python train.py --num_hidden_layers=13 --hidden_size=384 --num_attention_heads=4 --num_key_value_heads=4 --head_dim=64 --intermediate_size=1536 --vocab_size=8040 --hidden_act="gelu" --norm="layernorm" --norm_place="pre" --norm_eps=1e-05 --positions="learned" --qk_norm=true --attn_scale=0.125 --bias="none" --tie_word_embeddings=true --parallel_block=true --init="normal" --init_std_qkv=0.0211 --init_std_o=0.00413 --init_std_up=0.0211 --init_std_down=0.00413 --optimizer="soap_variant" --learning_rate=0.00359 --beta1=0.95 --beta2=0.95 --weight_decay=0.037 --lr_head=0.00528 --max_grad_norm=1.0 --warmup_steps=116 --schedule="wsd" --decay_fraction=0.567 --decay_shape="linear" --final_lr_fraction=0.0 --batch_tokens=[131072, 262144, 524288] --max_seq_len=768 --doc_mask=true --train_tokens=1010000000 --max_steps=3997 --dataset="wikipedia_en"
Each number is 500 + 25 x the weight over its row's rms, rounded and kept within 0 to 999. Layers, rows and columns count from 0. Numbers have three digits each. The size before them is the row's rms in percent of the matrix's.

# up: layer 5 MLP up, 1536x384, rms 0.204, rows 1087-1155, columns 288-383
# down: layer 5 MLP down (transposed), 1536x384, rms 0.193, rows 1087-1155, columns 288-383
up1087 109:458476495510531526499538503508479452501466534481499538489537496437481482499464481488472506536468493480508517514521555514509468479481480509528451496526504450522489514495470505493537461475506538514549483510541519490492518468513459541484487499482484486499476514471524528529488553524496554496
down1087 092:479497501481478496509498470495492492475498500525525525453500541508500462507535488508523494478512532471467527498503474440497513495520522506511508471511482517496455504498492501507498499514503525490507515531483490464527478501540501547537521499516507463479524497555505458496488503505536480475
up1088 101:524516508516518476478514569494507501500475496472514480482495493513526477519484475543485486533478511521508521460494450470521520505519479514467519499488533510453479519530473525485509536484480466508499530496537537475527536476437473515487502523548487520483480517487525507488493494502493499453
down1088 093:465484478491469523465471521515507512492509519497496499509444488480525506483510490505477470468495497421501496509510506467504476480553490506494488534520506481495515509486510498515480475519534509478491520495494485504485473530522520540498463500466502492461530477462483511506510489482497531452
up1089 103:474487535472500470495521490497517526519501485468491545505494524497483501489506495498488476510495475467486519485510481488517521484490512473525519518554489515558509529509523512510513518480480528455513526483522539474511511484548523544509525524441449494504568500510493510534466538518485515500
down1089 100:517544458527492511502489505482526506488499555530480511496516537534508483499519507520522481519503525507515517504508507473496535529528524491453493523433511501486529524520509470490521519527525535493538520548466493522542466522490503498457471462491511492486499530502501483492542525488479494530
up1090 093:477547511506475478496521516553471492473474460501565486479503508476478500522490491506465513496495514495472525475459465519525528451465530481526500503471539514508520500484514512468503478501512495461537519509464506549512533505505502479486552478495495544498483520510544487488514474531505501530
down1090 100:499487532510502502485478543502556523491524521509529527548511532513517518459484523541503496458463486489461500531479527466499488488501534528486528565520481492522485481491501506512485498510545495489460513546486513536542556497496486476485465508506472475522498512502568504486463486510506518473
up1091 107:497486519491465494541539506494506483461483530504496518491512487533506535464517492492525456519504535500536531507513534533528467483513484512475513527505521465465468493498496485492526490470494490487515474438455487471494487475439482445535469531457501513553474527548501447443499518515500505532
down1091 111:504487499505479462521515510536482444477522492498473451493472515524487506490510480551511474457471446524490474477523485492465517496543523505492520542490515541491523477527534491516484520522487505537477488498500493485527571506477465474507509441456515545481493479492489484525502489477490480487
up1092 097:512518476523542516517483499496516557486475512510546502474496560528479499493502487515490492535517454519513524544499518495505495501470495513500493482484506530443483471504506512485502505464455516458533517535506479553463497491430529474519528517510498491480493537501491494517494518498475468559
down1092 101:523478480506516516497538539489489512512509500480506489514485520486468515504504541503516464485501521494506504489490487521492476500463563456506471541507491471481493490486477485542455500508529562511511487482512478456434511482443497509493519505544494508511472491459513493484476491487515469472
up1093 104:472475524525540518483479469507472512506497512508490524535496499505472459547571485477494487492561497492484518501498499449487495492522497543479464455497457480508490497489507491481504473546534493502502469490507487467501538494496511451494500505528488510534521502492464530513528427497485552460
down1093 112:480461499462508510514468481501420497489478481472499526497527492554515482491478561516495519496492492461502510445472522488488523470495510478498574485469512499523516522490495517473500505490468503454501495563493476510513524507515469502523508493420481505541490520473468477488512486469505470484
up1094 103:485514464519497455550522500490472514513513497474537489496480535476511527521511514520465515499491514488450542516481524515477468509496483524484486462506517497536533522500515481540486460481480468499529476493493532499463484484519494466485488497497506511442514496552511551535490466477488465518
down1094 101:503530510499461489523551483527481525498485513479503518464498492509549526464476508485488470428531501458522510498480453536497467488521542496480493492510556501526445455475491516511520547493500497516495480517492488528532495481525533506520509520494483458519490505557513510513474472506474472498
up1095 099:505467497484484498566516493468474545486543501476471508509526531503497505488463468504500507516518489494521449508544477475494523482532506521464508478543441495524499502558509471506499517500512486516522508533512519493525491510498510455507483518489486557546490490530483485494499474528494488466
down1095 101:516471527493555506493459508494503527488524507489499508517481487504451480518521524529502508531482499501481487524534556511552462507535499524465547517486513502519521510498513539512498505499496531530466503508499517551501544526474484510479514540474505480519479480474525493480478512491508478522
up1096 098:462491504543486508473475457569458495557490485509506502498484547486491490522513511470536514513524501481476489503434486511450487507471510533489525502551509467517492490516527517537469500504512501518579494507508562517467492509534500516477496455492495461503494508501457494528520510519519508486
down1096 095:493502513534449557497509516531515478527509467522537512478499515515450493497510462506502469502518475512473472520532459485511490458497490517497534502480491504503488449512496487552489507501528506517505516514492530501479470498499513521493500483504552469522513479492437517529451473490486528551
up1097 097:468510504478532491481524510522459532485538474512531514484503485480489490554481505506514484491456485497491493547531470522495537471537475489509481522499536550465523506517519473482491505484503520515483488503506543512490535438507483506539500508500490558500494454502494520508499463517478498441
down1097 088:504489479504481532548528486485476501481543483482531476516525490541460516505509497539507516506489543494502510459480506508510487487466526503494522511504483480497497489495527527530496508487522524536424513528508466508490517454517485492538494501586496489473514483533518518534500489504533484472
up1098 102:511490507457478483514500521463430464532502528502526499500478495511495486553470506497532486510504487500543476518495544512508494470535457495488442480505474522530528555465473509514511492438477456485536503506502493508519492465459499488490459482509510507538473499500499522497486540517531487535
down1098 102:504498496473475531566510482484428498428489537505485444527552455453467531494511463519500497465487513492473530552467520510497505450531510481515470460513494492444471484478528528481465463480505520531499486550517493537516506524512505457497484477461493522486537533492493515495512452498471466499
up1099 104:493494528504493490472487517455491502501506497455519451493523507534424492535530488501510481518528519506513535490469505485523493490474533485496522526513532521487482470517454494493481484493523474509502506523557471524559491553481496520511539525499483488499481485468506523485501501496515508521
down1099 104:442512497530526508498494541483475506470511526492504523537490439464524485527513493502494464489503506476485469493479543472492509491476496517498468494531494510457530493475503475513499496478417514518507505532507476486501459478479485526510425574483519517516519500495468491526515505482535484517
up1100 098:480488525488511482482515507519521509539532552510563478471531498504498487493540510509471489528510524503458481503524469492481517502477479460519477555536503523525493505498493497502483489478486518495510502457522481485496496525528507506508502499512512495497537499490529479512515478503485493479
down1100 096:443501489499524481478466533512492516500472462490472520507497515501515514504491495501489476499558543464538472494518502525512540491514495540510494495494488533539475479493493495546506470506481492489470462507474495536511531476475462522462467511476543491503481455473525523467510495489521502468
up1101 101:485517558478554510445507533440524485559513505540511497462506458500516505462499505480502466484520516490442508560508521487542498489471522493514493454506496483495530474537523474485487439484493506468530475499496517499460467492510494511562489539495487455522503463457463482491530516535517508497
down1101 100:544553508507471471498463493450510505510474472481538492496523466467520519484525473476501522474473447504473537466510500513482463537481506533515531476514536520541479510511505443500541489482551510499514491531503560503480500523508493445518462469515571503499450477505485509485483487542544519474
up1102 113:493483508506510493481474513503508501456515511479494476523495515507475513492520509492528566513492542499481486512486519503500512463490499499443469501546553509522498493530502527508426521492499498552487489511527516518486485484515535503475480510505509552496497506545512490451498497499464447473
down1102 101:469506483459482511496530503517503513474508530496521494467531506473518466493515524503515525483503482476453528524559524489528479476521521489489498487485496523512483488554512504495506497518513480499491513497529474492495492493547527519517520500540506511494523511477498503468489476512475494473
up1103 100:486485516493531536503568471493508511503496491494497504493503498430539513514504454474506554516495507487504518498495525516473465502526501550459499511484474467494531482535491487514489472511500486456493513511518457490487489488495515533514493533478504494508521466475518515571511459501481491484
down1103 094:540477571512546484508472533490508512483509512496494520523525495514511488498462479496494472480560528487481487537500497478491508459505513532455459534504499476493509479504492506488479481483488510480451528485493421539483518518515494505473470509457483468487542476510559501497504497503481491510
up1104 097:510478463488490505493500492490512496456483475488485486483498444483442497465544524528470496499483514488513478487494522477524471509440469547492492522482493525501505546468527517520551522482521470481516446491525575503530501555475511480492492539515502508495495484491447516505495522536513549516
down1104 103:437486481489480490468539456497493541502498489506532495470478491556483510515496556455471497485526515497483509525469506491507462543521488480524510510502494458489455468550542541510514511470543463524538524544466503480536530536501487494495547477544490492495501505553516507468490475472529476517
up1105 094:470503522490504460512539498460509521515478486515470530557514517526500460493523467519494495557499516506503529516530492535479467493498503511456495501520477491525520517486526491507519502526501480531490474525498530554472479481471534497481514505462465542448515525493487478534524495460529499523
down1105 100:463475491480493534510530465518504523542497487446500530496531485477503505485514464460500495494480525503473488507511502478519498524501511503557513460498487465504478484492466484493495489485509500474551469489517501487491503497517465524459509510536530514488498470546510484480462500474528561472
up1106 093:498502500486523522531474491479513500526457527484457493545493543506526474491518533524503524500490502470501512505472507492490440475493509502464496460479466513502451462510486484474473430539428501496493490514461509533501483481501476499498460492493545528531490497526452487502509509531486545498
down1106 097:518548502498462461458519531558498508509512518536509521471490506499486517506491474499482463509501520524499509499507479491508508539496502516540504510477534511471515501495514488485500535493563495502512497488515493498510503485524492511477523492495465475506530504525514458475497461490506469501
up1107 118:520452486506536498492471556496520493487542494499502531542515534490495507476558502519524501502436495457513475497526557501477494480474504485489491469521497543504463501494478461482516519480555507534495470499500511496499482498505531478534483477526530549505466530442555471513489493516470480491
down1107 111:533485486500491494503535513519479474446513459529487498479517517519465469472479536475468495520519506478504458489483526500477460500468541544494521473500473482501475546487478512500520486479470476521471486486503539485481541539510485477489495481458516498520541483508486462503480497503483523493
up1108 085:516487512466515502518478557462499480509509528504519477514497487464469490473522478487518489518508542464562510471492483517495481462548505473498513514513510498501490496493522490506478483514488496502508512528528509462509466506471484518478478516483492502474480523505482478554501470451548473478
down1108 085:487457516498530499467484524477501531464512529465498540485487529460491471511493499499485492465481510486505503472491511501487492476496532498470489484456528500476466537485497549478503524460479566510484512521458493508526572494486506470496453525494484511493453484505487511466517490528514528503
up1109 099:459450545498513469498475503489514513552482494491505490536482506472527488499482509506483469487505504495526512513502527515462502531477487521459515528468526468512509522501503471532485508522509469505476493523551453488494485512504528489506494507485514501467508512472535569504517521529501488434
down1109 104:495496488506526501531510477531515503462478514486502466515519506480480499478502480519524452536479507499544479493463535493516484511489530502492487511449511444494525464479494461532501468528483485509457499492518493480514517465528499491478527455494517515494488481539511510493483499493485438477
up1110 099:519521459491488483495509475507485519540521527500487534508539490461496499517505495518542519485459516484499482502496475466504505530496487499498487503512478529487497486502555481524497553473497518447512529535539536476434524563460480524508530553486520518494450534496520488453487539505493542504
down1110 096:498504512494513574510505504505461507481491491487493489513515525451500547496494483501455504484523508500505495511537542473494526455509477490500512504512492490472522499513500506505533518522506468458502503465488467511525515493490457437523524493560509469485476520507496514525496467524473491493
up1111 113:508494484531505510496520516481501503496507514525485511485442488488480537560520492467525520526522514496485506483508513476510521525490508492537520508478478547494522484502536553523469511493488487545501445536494544498533502490537489458457469510471511471506478492472470502479483511531479452533
down1111 106:561498502520465503508535478507495511450569513486533534517537468463487484512531480485495527464427493494478497488490483504494507499513487530434521470477498509505482514490496524484477486497527528507508527482509504493528496510507481507502465542491500464497519523454492497474508535494515529489
up1112 090:477513497507515509484518508519537532487502491473522477525503498534514527482476527509499514545520501499518499497527453452530494487528482483528527551522498506484454493516473524520515453502496513469506529504516506522462456517518489501492505526498514498521515482460501486527509478458469470472
down1112 094:500504501486531499538494500485481515531527470546489475487504504452471486542493465497512511507432501514466498535514496518493540485471503503498482463483455484485513467432508484489463536489466474515450466498461502524546539473454494505520447463492531535492477532523498515462523478504536491505
up1113 130:488501458513527508462511512507525458510510489450528513499504470523509480515500466531475520583479470485445507459531458528504506499509517493522449477527527501521505491520488526525524493501504448469529516497485512520484520541462505513587493474468488499505517521489476436551535487508494461474
down1113 138:540509478480530500506457510495516477495425533515491474504465486457483467484535485477509502518516481515457489487529486511490514525484507480518495509488475479483533495510514552472469520482509498469495468501525476535471482520533505515518486483490507490522495515476526504549520535469521471485
up1114 099:500467505469509502453492517509501497477505452473506480477466516521517521539517497501545537516489505486551481480490496489492502455482474521498496513483454514496524516510461494575503511482470461511525524513487520512466554522461555480464498508499459453534505441519514456496468501531516494541
down1114 098:484508495501511480460482520519502524487516461488523438467479496488493511516491501515443533505542496528510502492455540450489456501494549560522498487528520472497447496494515505499494499487532519468539509494470458508451507476508496485478532532521531485506496528504535465552506489509519493481
up1115 103:549499469508479519488492513479532468538509499478513485474457504475473529505486526507498525507521485469528501507507531482520466445482500536517470535484488501484509545502508475530505467540518469512453488482518525491562504496486538503500491475498520518526520533498515498495562458418512492540
down1115 104:517489535520499498485522516485513539521523496466501531469492531457462528474435461498543455493521539461496480525483519519444478508515460477480489518521483520506492534516506512540530447493508491469529490494485526495481512491488474486495493510473469490496456469488530472545447549507494471482
up1116 100:485480488553496471469425490475482524532459495503497514540480503521505493483486480465507488518483475455512481523496505498497520516529481504486456490485513483474525536495541496485494482503490489496498542494505535518456460513531510523473502510499491492555507514496480480494505477456500498494
down1116 102:438524541531476512490531497513546487474489506515498483519523484497504503517503524526477496506490488544498474522477510509534496496504514525474499468551507503497498482490500523517519548484498525484505517497552483520483513513514454471507493534513483515479484471509490479515533467487509489455
up1117 113:445490504505513543484473506474474558480527489491479513462504522490498544532507508511482558461503488503481520502469512540494494502473527514511484528481480520508461496558464533474493494523517537478493495486524483485458485474541473520515500499480465493487509534564476524470495506512516457468
down1117 111:471513495506488467471499503475514479503520521486538526539498489493513495490493492503440471490513517490518486483527514472490510525441512454501477516504468516496515471544491499546530513529508565450524498506521473542465469491505484496477478515509526530526496520495509526477571477492470497532
up1118 105:479430474503494475481499505513493464517486471496568453505514510508535504534489523504505481493468499504444510535505464485535503524489469496504497528516502481493441539514476477485493501546492554493531510521500503502487567521498542523503473494502496490503478480519487502522533531505467516516
down1118 108:470505481509490463501483462457526471517481505473496485465495498547513477505512492474524494510532510500487496507469502486528503481530517500484461489482516505502494504497503449479476496519494535509538459506482525499511501466472496530488508473546514490517516499492514567491484502490506486526
up1119 100:511532521511513506501544490502501526499510516533512529519517451500529541463462513511520510499495513479504526526521553499546536506502495547538508489518513524501491510509461477469472492527500500490491521444545523510493516516479474510494496505502503488552508484551567542497507498530488529428
down1119 099:465493502501488472495506491515492530486530493539521528522479521508469538491474486543503462509459474495528489512482484523495454520508524493486451505535522500481487508515544482479494516531499513509493513515495532490520531496469567506472518499511494522465525462531517494504469474468493479502
up1120 131:509524466487514484523461486489494544462498475531498536473497531503468516462532498509543493502519476498470471478518517508527536493540511503475535501466535480478535479540492518497492511500525467513536438510498469520521447511495490485476455486530485499444455537555536499528470505525529498491
down1120 144:495509492510486488520454502466461553480494517469483497485500481501510486516515502507481492477529495487483503486501512475498528524467467529508511511538548510476475490526513518481551502521541523497497496503482438528533510503514510484502473513520481474489496512513530476504493499493514497520
up1121 100:551487504536442499478520470473542494502465520515517497473516539518540497549494484534473514532472529478533494520514503502516545496497497491471506495455478521536505503483493481488538493523532533490496519499499518491474484476509437498504496513553507507474482492507521522473539512518475520450
down1121 102:451418520494514504508501469528462527499463486485495509551502521496496507502516500466466484475459489502484483488524453477459463468505484493513459504470480461503461495454475525486503502492533488493510494496501504532508510478477522448497495479525543489460442499545523533506496498579489522502
up1122 095:439479520470488473504506468507474490492471452508490520480513520547509512488511501485484529488471461511489491508442517516450477528484529479512519499490480487552502507538547533503489509511492486494518493493531470523483462506510476515531491466536565480482494518572499512488502511511501519549
down1122 094:508481475503510532520454476523504495483524501488503437499539498501518429508543491495490535471477541519470463487494499507470451475459528514472504504475459475475460547569539513506527476519468496505475489514475480522460522499468531498513486490496508542506490533494492507482475522515512478539
up1123 101:485506514525485546467499537386471542515478490490508496522428522487441461459518509513484509528470520460504474494530518541496512503493475481498523459492490489504456505494542494508491497495479501520507497491477496478516477540508509466505449475514486507497466498507493535488476490515486519445
down1123 089:527473487472500500516476504487480550488469513495512473510516499464493487461492526535479502459495500516505455513514472501478500551493548481505521491481519515505467516504473482481473533443500531507554478497526511498468527497476459458551498476545483483511486496543494482500495493479521500533
up1124 104:476472503502476513482505498482486531481462500478496494517493460532479494503492529496519466539489531482490496519528517514476505538460484475508511488511555546496471493530485461487499539506503525451537524479495499496499470526507467517450505478440506459453489507532496474478495471465505477486
down1124 112:528492513499464491485515525536510531459471508496516522500493521454543484488493563511480492486498518515436507544500497510511493522464483477502433500570517472480485505541484494514526533511484473562479532486513515496496498480485486483508527513543563502563467556503508530469462477520465521527
up1125 086:541459526521459500459469461499532492480472502499480511475498448481468508513509489493479488539488483548500500507484488480512493526473464498521445525517473504483513529473490452535477490495486463481445495467463522478501515471494500450510529473515535486465509465489475491518472532512473439506
down1125 090:509505480513492472557521490524454444491522509526513468502516531540505521501481441476517529460532530451512472505513497487512540471502503487474515516455475492551503538466490512492528477522508502481513454483475494462516468510509483512514494511529472510528483493540520495472505493507495500518
up1126 106:452509498536479488496462489533499501534525487514491535551476483459471503511474495476515483511478484498547528516503498489542495502545511522486511496503438526495528481530481510543513469512512524513494458516496539513508488511459542477487538493486488528533526514478490490494497523490490515489
down1126 106:539467461513518511435515504456505494445500498489473507495516482471454536528467514514466454526467485546536489496469486574510495485496506469500456454503506509482502489542502500551527472522492499503534470548525513522504491507499564484503511519494476524517481519522458499465523494522484491498
up1127 098:517496493487474492478548500507482491510489503515473543487476503464474534524504464497518497502483495512511508521456498477516496512517538486518493495489487539510479498464482489496506489500465522493534459507518553499473475532506477451503456508517495467487513524499477517522475475506472485557
down1127 101:538495496512480541495525472474517521473521491530517525482514514537502494463503528549543496433493490469444516483496506485523461503481532520511535488513512496492528501462522484520546521499526481449483515500518472453520539473536518483461514487516488500503506468536516530483485459501500542519
up1128 107:496485495489473485462433524512492501496460475483529506451546519486493520477530517522472516540487498506455515506509504499501475513479457485519494498494488505521506507518507438521431486532489492463492523468497524525478512451527502479498528505518516487456472522513502507510468467512542525542
down1128 113:479524505514498507516509489517518536418450480525518487538469536506504540546465478495466521496436499525470540485511503473483495498500459468544462511463472477511507491543476510457485492518480507522512515462494515522499480467497504534513512439494492460492496517451493499494462482508517514496
up1129 097:460512523525513461487483488475511503471529485477530521518524477470447545482487458463524526499507510526488508512521521517520537509492487492501525486484517467524498528498537483530542496514438485520510492507492511477449467498486507500478530516481528482516450469526519490503529513478506460567
down1129 101:491472511514518522518485518528483536497500530472510526474456508484523493519487520536503494490519452532441524543533472474443457503473512500489467526509516491491440496510513554515489541551495520430521531491488555499483549518504485483489483533537503506529522519514487506555474505495500493477
up1130 105:534493471501488524506486468513538550482488496495494505469509533490506474520510514505526506518508496496529501470495505471500539458475572549453487531456518504510476521542463489434530478521496525492506483461464441493479490443527505485483503540495522546530501446520529466511492483469493459509
down1130 094:491497491511501469516489524460517538473493469513523522531467482493532492498492460468443520532502516471512513494481448509487470514508487436472504472457520564480495491498503510495529484471486471544491508457484497441527557564471472518526493477492522446521514538499517496504491494523498471497
up1131 087:455514531497483490477510448457498491484498520491506504492506526563522508543496503468513519492503537447526506513547484512463575535491500503494467534510503525466478503504510509502501494486470476469530502539527563470485503466489461494515476474469510457459479528469499465473500520500499488471
down1131 083:515449558494472475429506532494483521502498475524489478502453494500522483469530482526507502501491479471475504512519494476473500490491517501534538519505480504530516476470472543506507486471495508475542537476517503489508486491512534473525510564439520487513476521491539476476457475483507513468
up1132 091:491507491521509475499487521532504498469495502549484500540506512471493516480531544496498488504498499500465491503534492477532468464529469505512503539516523492532524497540513457505516474526461489510538490514511513446485520502536474507525527525500503488514536534538476471463506486457485474449
down1132 088:508537508511470537517530473475488492543497480463494521435494540522473513538469501503522471546455491514493501493507493483476495528531504504495493468508487476470475499489524546485493530512486509497467508496504490517502502532450516463537523488489455538506515490516479479496495535566486499531
up1133 099:503523516489549480491488533469528503462501507502500492519483534507525474500529514494518520503506510487511526495542501465506523494491499489484536520484495497457513543517496535525491472497523501514528506503490590475490497479485522449505522529538512464516551477502481479498467475516504515525
down1133 096:491484506550510494497512484478518456426515476486492529525471488499499515528512498445511444509531493489513498482563502495508537546509480536483523521487496482501526489471531489482451485449466482493460486482506458506513528486466493501492469534526482476482475517466482533509512521526483545557
up1134 095:507532507485496500501547466514502516496478497446505461520528489553505498523488460506480490466537532484497529482485515490499488543532496487487531527504475531465472466525484498494531502527510518510514488493523438520488489478509490475520517482470495550539515474502461490462490488487497496534
down1134 093:487472520491512516500481503499547429516527472505544466488513501471500521523479482508519464497488493496500496494504488498487506511521510490514482526506499488516469481456487458522437487509494502491497486501524543522504501482524521502502510454476467483493472490493544505546478499484478475542
up1135 103:499470445516460482519464484481523561466465456490484516535490458490502487538470507548537458472503501515522484484492511545572497520500487481496471502458513514513481517532491477524516508521524487558510470559471493495462510530532489490498531489518507457532497534517500487514461516504497468516
down1135 109:515466492526460484490471455467482504492454498435536480469484435538483499534500517506472455520480491525517480520528473504480469494450483480498524465541486537461478511498487490515526499498514531464509475496478454529512461488520486501523505503491490496513485509516478480517492456479526488511
up1136 099:462501492497472489454480483496495472467503481516527497491515519496493471522502484491521479530461476501483522463513499480450452522501547493495480502522500466464527509462522520512524556483496472495486519491482504452543484495493446475504475489534542473512539552571548505481504502533501493497
down1136 092:478508483523504514491518495510483540438485460533508463460478507496480488493472492506481515456512543511539504495486504476540513467492474447518560492545517483477481433491543543506472504500521490507484477504484527506502506497475485505507461483500465512479474510461479489513508509470494502482
up1137 097:522468507490469489470514485493486479533511476486525453506489510494504515506515507507481496505522486485517528477465524505552504503546482489515455507507477530471534522504489486515543489551527531491508518536516553432516467524526524504479510510542494538500502497515522474506511493532506493470
down1137 106:431495508492499454509475487505487497492468507488488527474491497503483525487502472505493487499492541519504522465477518497491469448488566518478520513567554531452496485499526505439474519494500473472466497478504498504494512502480516509473509530538516509471498468481502485469530501519534490450
up1138 103:518478498476456487477453528505467512495501486512518495488468484488519519526515473465482494505501491470487565477443508487470483483486509517500473520531550524469516489504555498484465534486497536459503464437485522474520490525463512470497470505505511504505486478521472475476479506544511466533
down1138 101:478464522490530516501503501503471487511517479557492480499477480522555503508514489507492481504462503498467500474520494492481485524516530436508519557471497495524510502546516535510499554496551480510474518486494494529475506492493499516479472472491472504463472466515492452480480471456470458539
up1139 092:490445474477538516487449465497514518526508494496480506524523500495496508495487512494471546513490486491485502472556485505491507498499520513490482476528476533491539501494488471516493521523513493514482539475505510506455456507464536470550492498536508491480541507516455499495564475563543469507
down1139 096:556487501534508512506458501476499470463466482470468488510499452501541481471495510562497464506529517522498495495446516486466500511508539523506476463529505458498475528499517486536501489521499530518477485501509525467495485519487468502521508498492521449513510506523517530476503478512522483460
up1140 109:533479507466478437498475468505497494496487552452466500481500518476523511543502484509453523498530494500514521465541496495512499531496501489492485497484490514508565560477511494489470498562521503506496453507497506505527476500485513475494482520505527483461461526529503549507491490485538483530
down1140 105:453491515514509496522479487452489514471472506509519513485502482500483531547508504496509518463520509497469518528453481521490506507444492456487490496541509497517502483518521531460514515494490503531457490502488570445478511511507526473463487499502474517487525530547529507501460512476461551492
up1141 118:501511555479469524489525515503479500477517506499490485495533456538514442508499492513536441505520515518484484488524498477544481528468509487489471504543503500473515524454478483543513489536495491467488488497535518486513514514516487449466458490527518493500497523441502484465532481540492466456
down1141 121:508507496518474541480484531506494506518536487515499483521514518503494488528501521472526486505511503496524513484475473525505520545505484484519532556530500465500526491511476493525516476505490484514485539523498481471499492515481479525468489543466475545540462538492481541505510491483541504434
up1142 113:529511498490469477489469460512464479509509496466521464475508487475522542511497481509488447520485500480444508533479508498517535492505509479513490494481539527510506539527493479550496517500532450458534491511487518517491513496477494498457543503487489534494481494474514512490504499503451509533
down1142 117:528471472476513520534494477503494516487467501519480496495490543501527495531489478504471517506506482480463528527488506498442493517519485499538482477475534472460501493511488542483519490520519432563509463443519504518475552525506506494457497541495500525561491486513517526479514436504502524509
up1143 100:511465500504464462471497516489506523512465530485496501505493517503485501465515495534514480470525489534531458523550558487496469493493528474487526452546471470477527487500561521478508508537527508479498488498526520417507525500471528473461501486500529473504492493511495511509475497445524510530
down1143 097:487489510516547512521549458539481513486501449503488520526479482566467488481482486515501488500510530498446531468483491502526508452512519503510500534466499509435487492537517542522527495516509524518485512462526518512477479493465461495536481498491510495483517499507489502496508509500488548496
up1144 096:488462494541511483473468522479495531522528486505493513510504511473475529505504527513511490493511488462476499470495528525459488539472466487519542458530476449533537515481497473459495536500526473518500523459462520519490495461517475461503460482469474522516500537497482458491473490515516513509
down1144 091:521487483452481470503510466463474534494520472542485490497473516494510495512492522510491483460530494484503524524496535507525520553477514511503500483506498516522485524490516484507475529509487507492503519525483444529498546512533472492511501494484492491531505503529512540522526506491550467497
up1145 101:482499508521476515499492483466474525491535507514490472506526508499522527499515474471494518535503548486499476486483553464526509482509501460493469482525483504509489458534507488519521539489483492476473540486500474534533503548477545440521498498513498536479492484444499516481507522515525535506
down1145 103:462506524476491531519480516490514474538529498525493502535476505473532512548470503482476456505515502466513528508483502522459526516494505510502514450467497503531526504525498503515482525519480504484485551500459519500532507515532527476496442526515471532444487501484537479490534553466501543470
up1146 091:436499508506474455483486484460444542504488527512483494497499504469529496507519539497488481502510503517518524524462514473498460489528507541496479461537467517501504494535504456489437547481525489510491528520536484466499499554522532494488551461481499498484488515572533515494466540531547503482
down1146 093:473539488533491554516531539526511484513527485549511490483459522532493449494479537488497449498553485449503509522499486523515449490488493490442487520479495442420525499505526533491485511509512489530451522481487495504526452495488518497493501494494497496456521482474493526487532523514503518500
up1147 100:485488492515509481493529490507528460508498454508512526521478497482512504516490455501477510509532458525543466485505522539489503492488515467486514481441488480515461535480511468488490470510491506506497493521470501503518526484513476501475516547559538458502463510550481496530453492480501518504
down1147 095:525474518530502518495504541533506523520492510541529486489552498519460474526486538516442525524509507533513522456510514514480523506468495493500490506529476463500516497497533495471515491485475494519488530488525464530510507496496495455532480480458502534453553459494495469486466486489487518479
up1148 099:467468523502500481507486447543444519498539479467464494477493512530506514505510465508510525517487473509505509477503507475520482493461500510511545499524528541526475487497495476481494545457517519500502509512457469537494509459490502494491486524488488503496535507517517483543517537544537458502
down1148 101:516480488490494455488539490533517478516523484505480496533477474534500483521490497537484505487477484502545486507525530525510549504510470519480530505461533506496520476483512519493508510472509503503500502507458486510486515467532500555506486502571514523525490512538478507498511554476557506552
up1149 097:467528502482492527517503506423503507439497507511489501498484526512458514498517481468496492492496514520530515431506458480525493512474477523492514473490483531502465547494467510501500531512498518511503496501530489490556492511534519430463517480485521492499488520504520489520518462502493481515
down1149 094:499499501448479497491547478492436512531495504482513481509503516531491490467508477504516514502516522509488532492488501463475494449517482473563483493515515486486500462527479483507527503555444506532497494511459505472540544488512461528489512543504521523498501527506536571498497448448513499454
up1150 113:502508566502523519490524467486524498473539493491456487521526524517526466512467464518464498523548507465472498460491520498528509515480492514529515525483527494471505495538533475496458490530476440498535523535507499537491460467501481482475486470530488515492482510510522496519527521509490537513
down1150 109:505497554508509512493472532469485459492514535497465480511525517473474534545481517505507521527533475539495492497498544473497523489486519436551502513520499509538547521524478527493476469489443498489471470533526528458480485525482524551480517520536485515530495488513513459487507536506457532507
up1151 100:523476448507497457541445505485519500493507463489488557526514509475524490509495477508517472547443512476480501504506491585514468515461444505505512502503504480476497464511501476507484474537483505477507481534447462474511495452485499553475466528525494515447489536476545462535485485493526506535
down1151 104:513512479545480519518524499524487518500501505448535520465500523531510470479540503507533482518461502501517502527495508494488465549479523510483518481494473457489520478466477513526504439492517480515472537510522477507499543494529528527501538552463495523512486499494476488484509529495535529511
up1152 101:538473519508438486499478529484518498526477527532484494483503504520499531466517470484484524492471485512491505483485521513511563557490516501536495528489512495516491520494443515490471470516482468524532492462542521462485521528489494497518500516501532527462512468487500503503517508471499477481
down1152 105:507522482469513463536497504509485524514482516493481495531480478466501492519519481528530531526470497446504498512505557534514477489478513484521531475507484558502493477494474496512458478456528464555486518496452525474494519524493484522485509560495524484519540498475530502495506508466468476526
up1153 103:478477516484520504487468527476498482521549473461522535494521540538493467531519463482520450499481489485436485474511499538501488485473499455519515490495486500490491518477489457498519517472500501477510499520487520504510511504484523527477460497513512452558508506450522506504492484521475482488
down1153 096:477502509534496448525476500470533508483500483487481499493484492461475455475464520510488435483492512495495527490501489544458485493509501523507500494460508471481506478459446498488466490517476488464499465550492495463526547524489487515451502506468477513509455513520508464459529483521514455494
up1154 103:503515533460514497530519496533460504550487499496471517445484492470535488532500506491489538484486529502513474512484493520488534505499507467533524525511528464483515526487502486501518472549488527505514515513530501520471499512487461468492497500531475495497486458530505481532461526516531463453
down1154 093:458526515507496489494504523512484542520470526480481502496524440530504498500457516489498505572501477493481541504525463488529560434509530453475532493544525519525473488506475545473461503517512468493507495474512499536517522509466484530487512519495459471490467508489479492482537503511537545504
up1155 105:464506482484449484503510461531467505479463487478520479514482467467460548444518529533508514548481489487499459491539489516510503460513457520505473468464457467514503503526521519503511503525521474457516454500467515544498457507474474495528506571472519564522509506499464497495508466512534490492
down1155 103:469517511503524486468500533503553457454469463507499458482484507502492539447500480500496511530520466541512464514496502453484502554510505489505507499469495465516530515525496488517499487452510516512488500519515497445456501499460535521508495447509498522545457484487482483486540475487543517528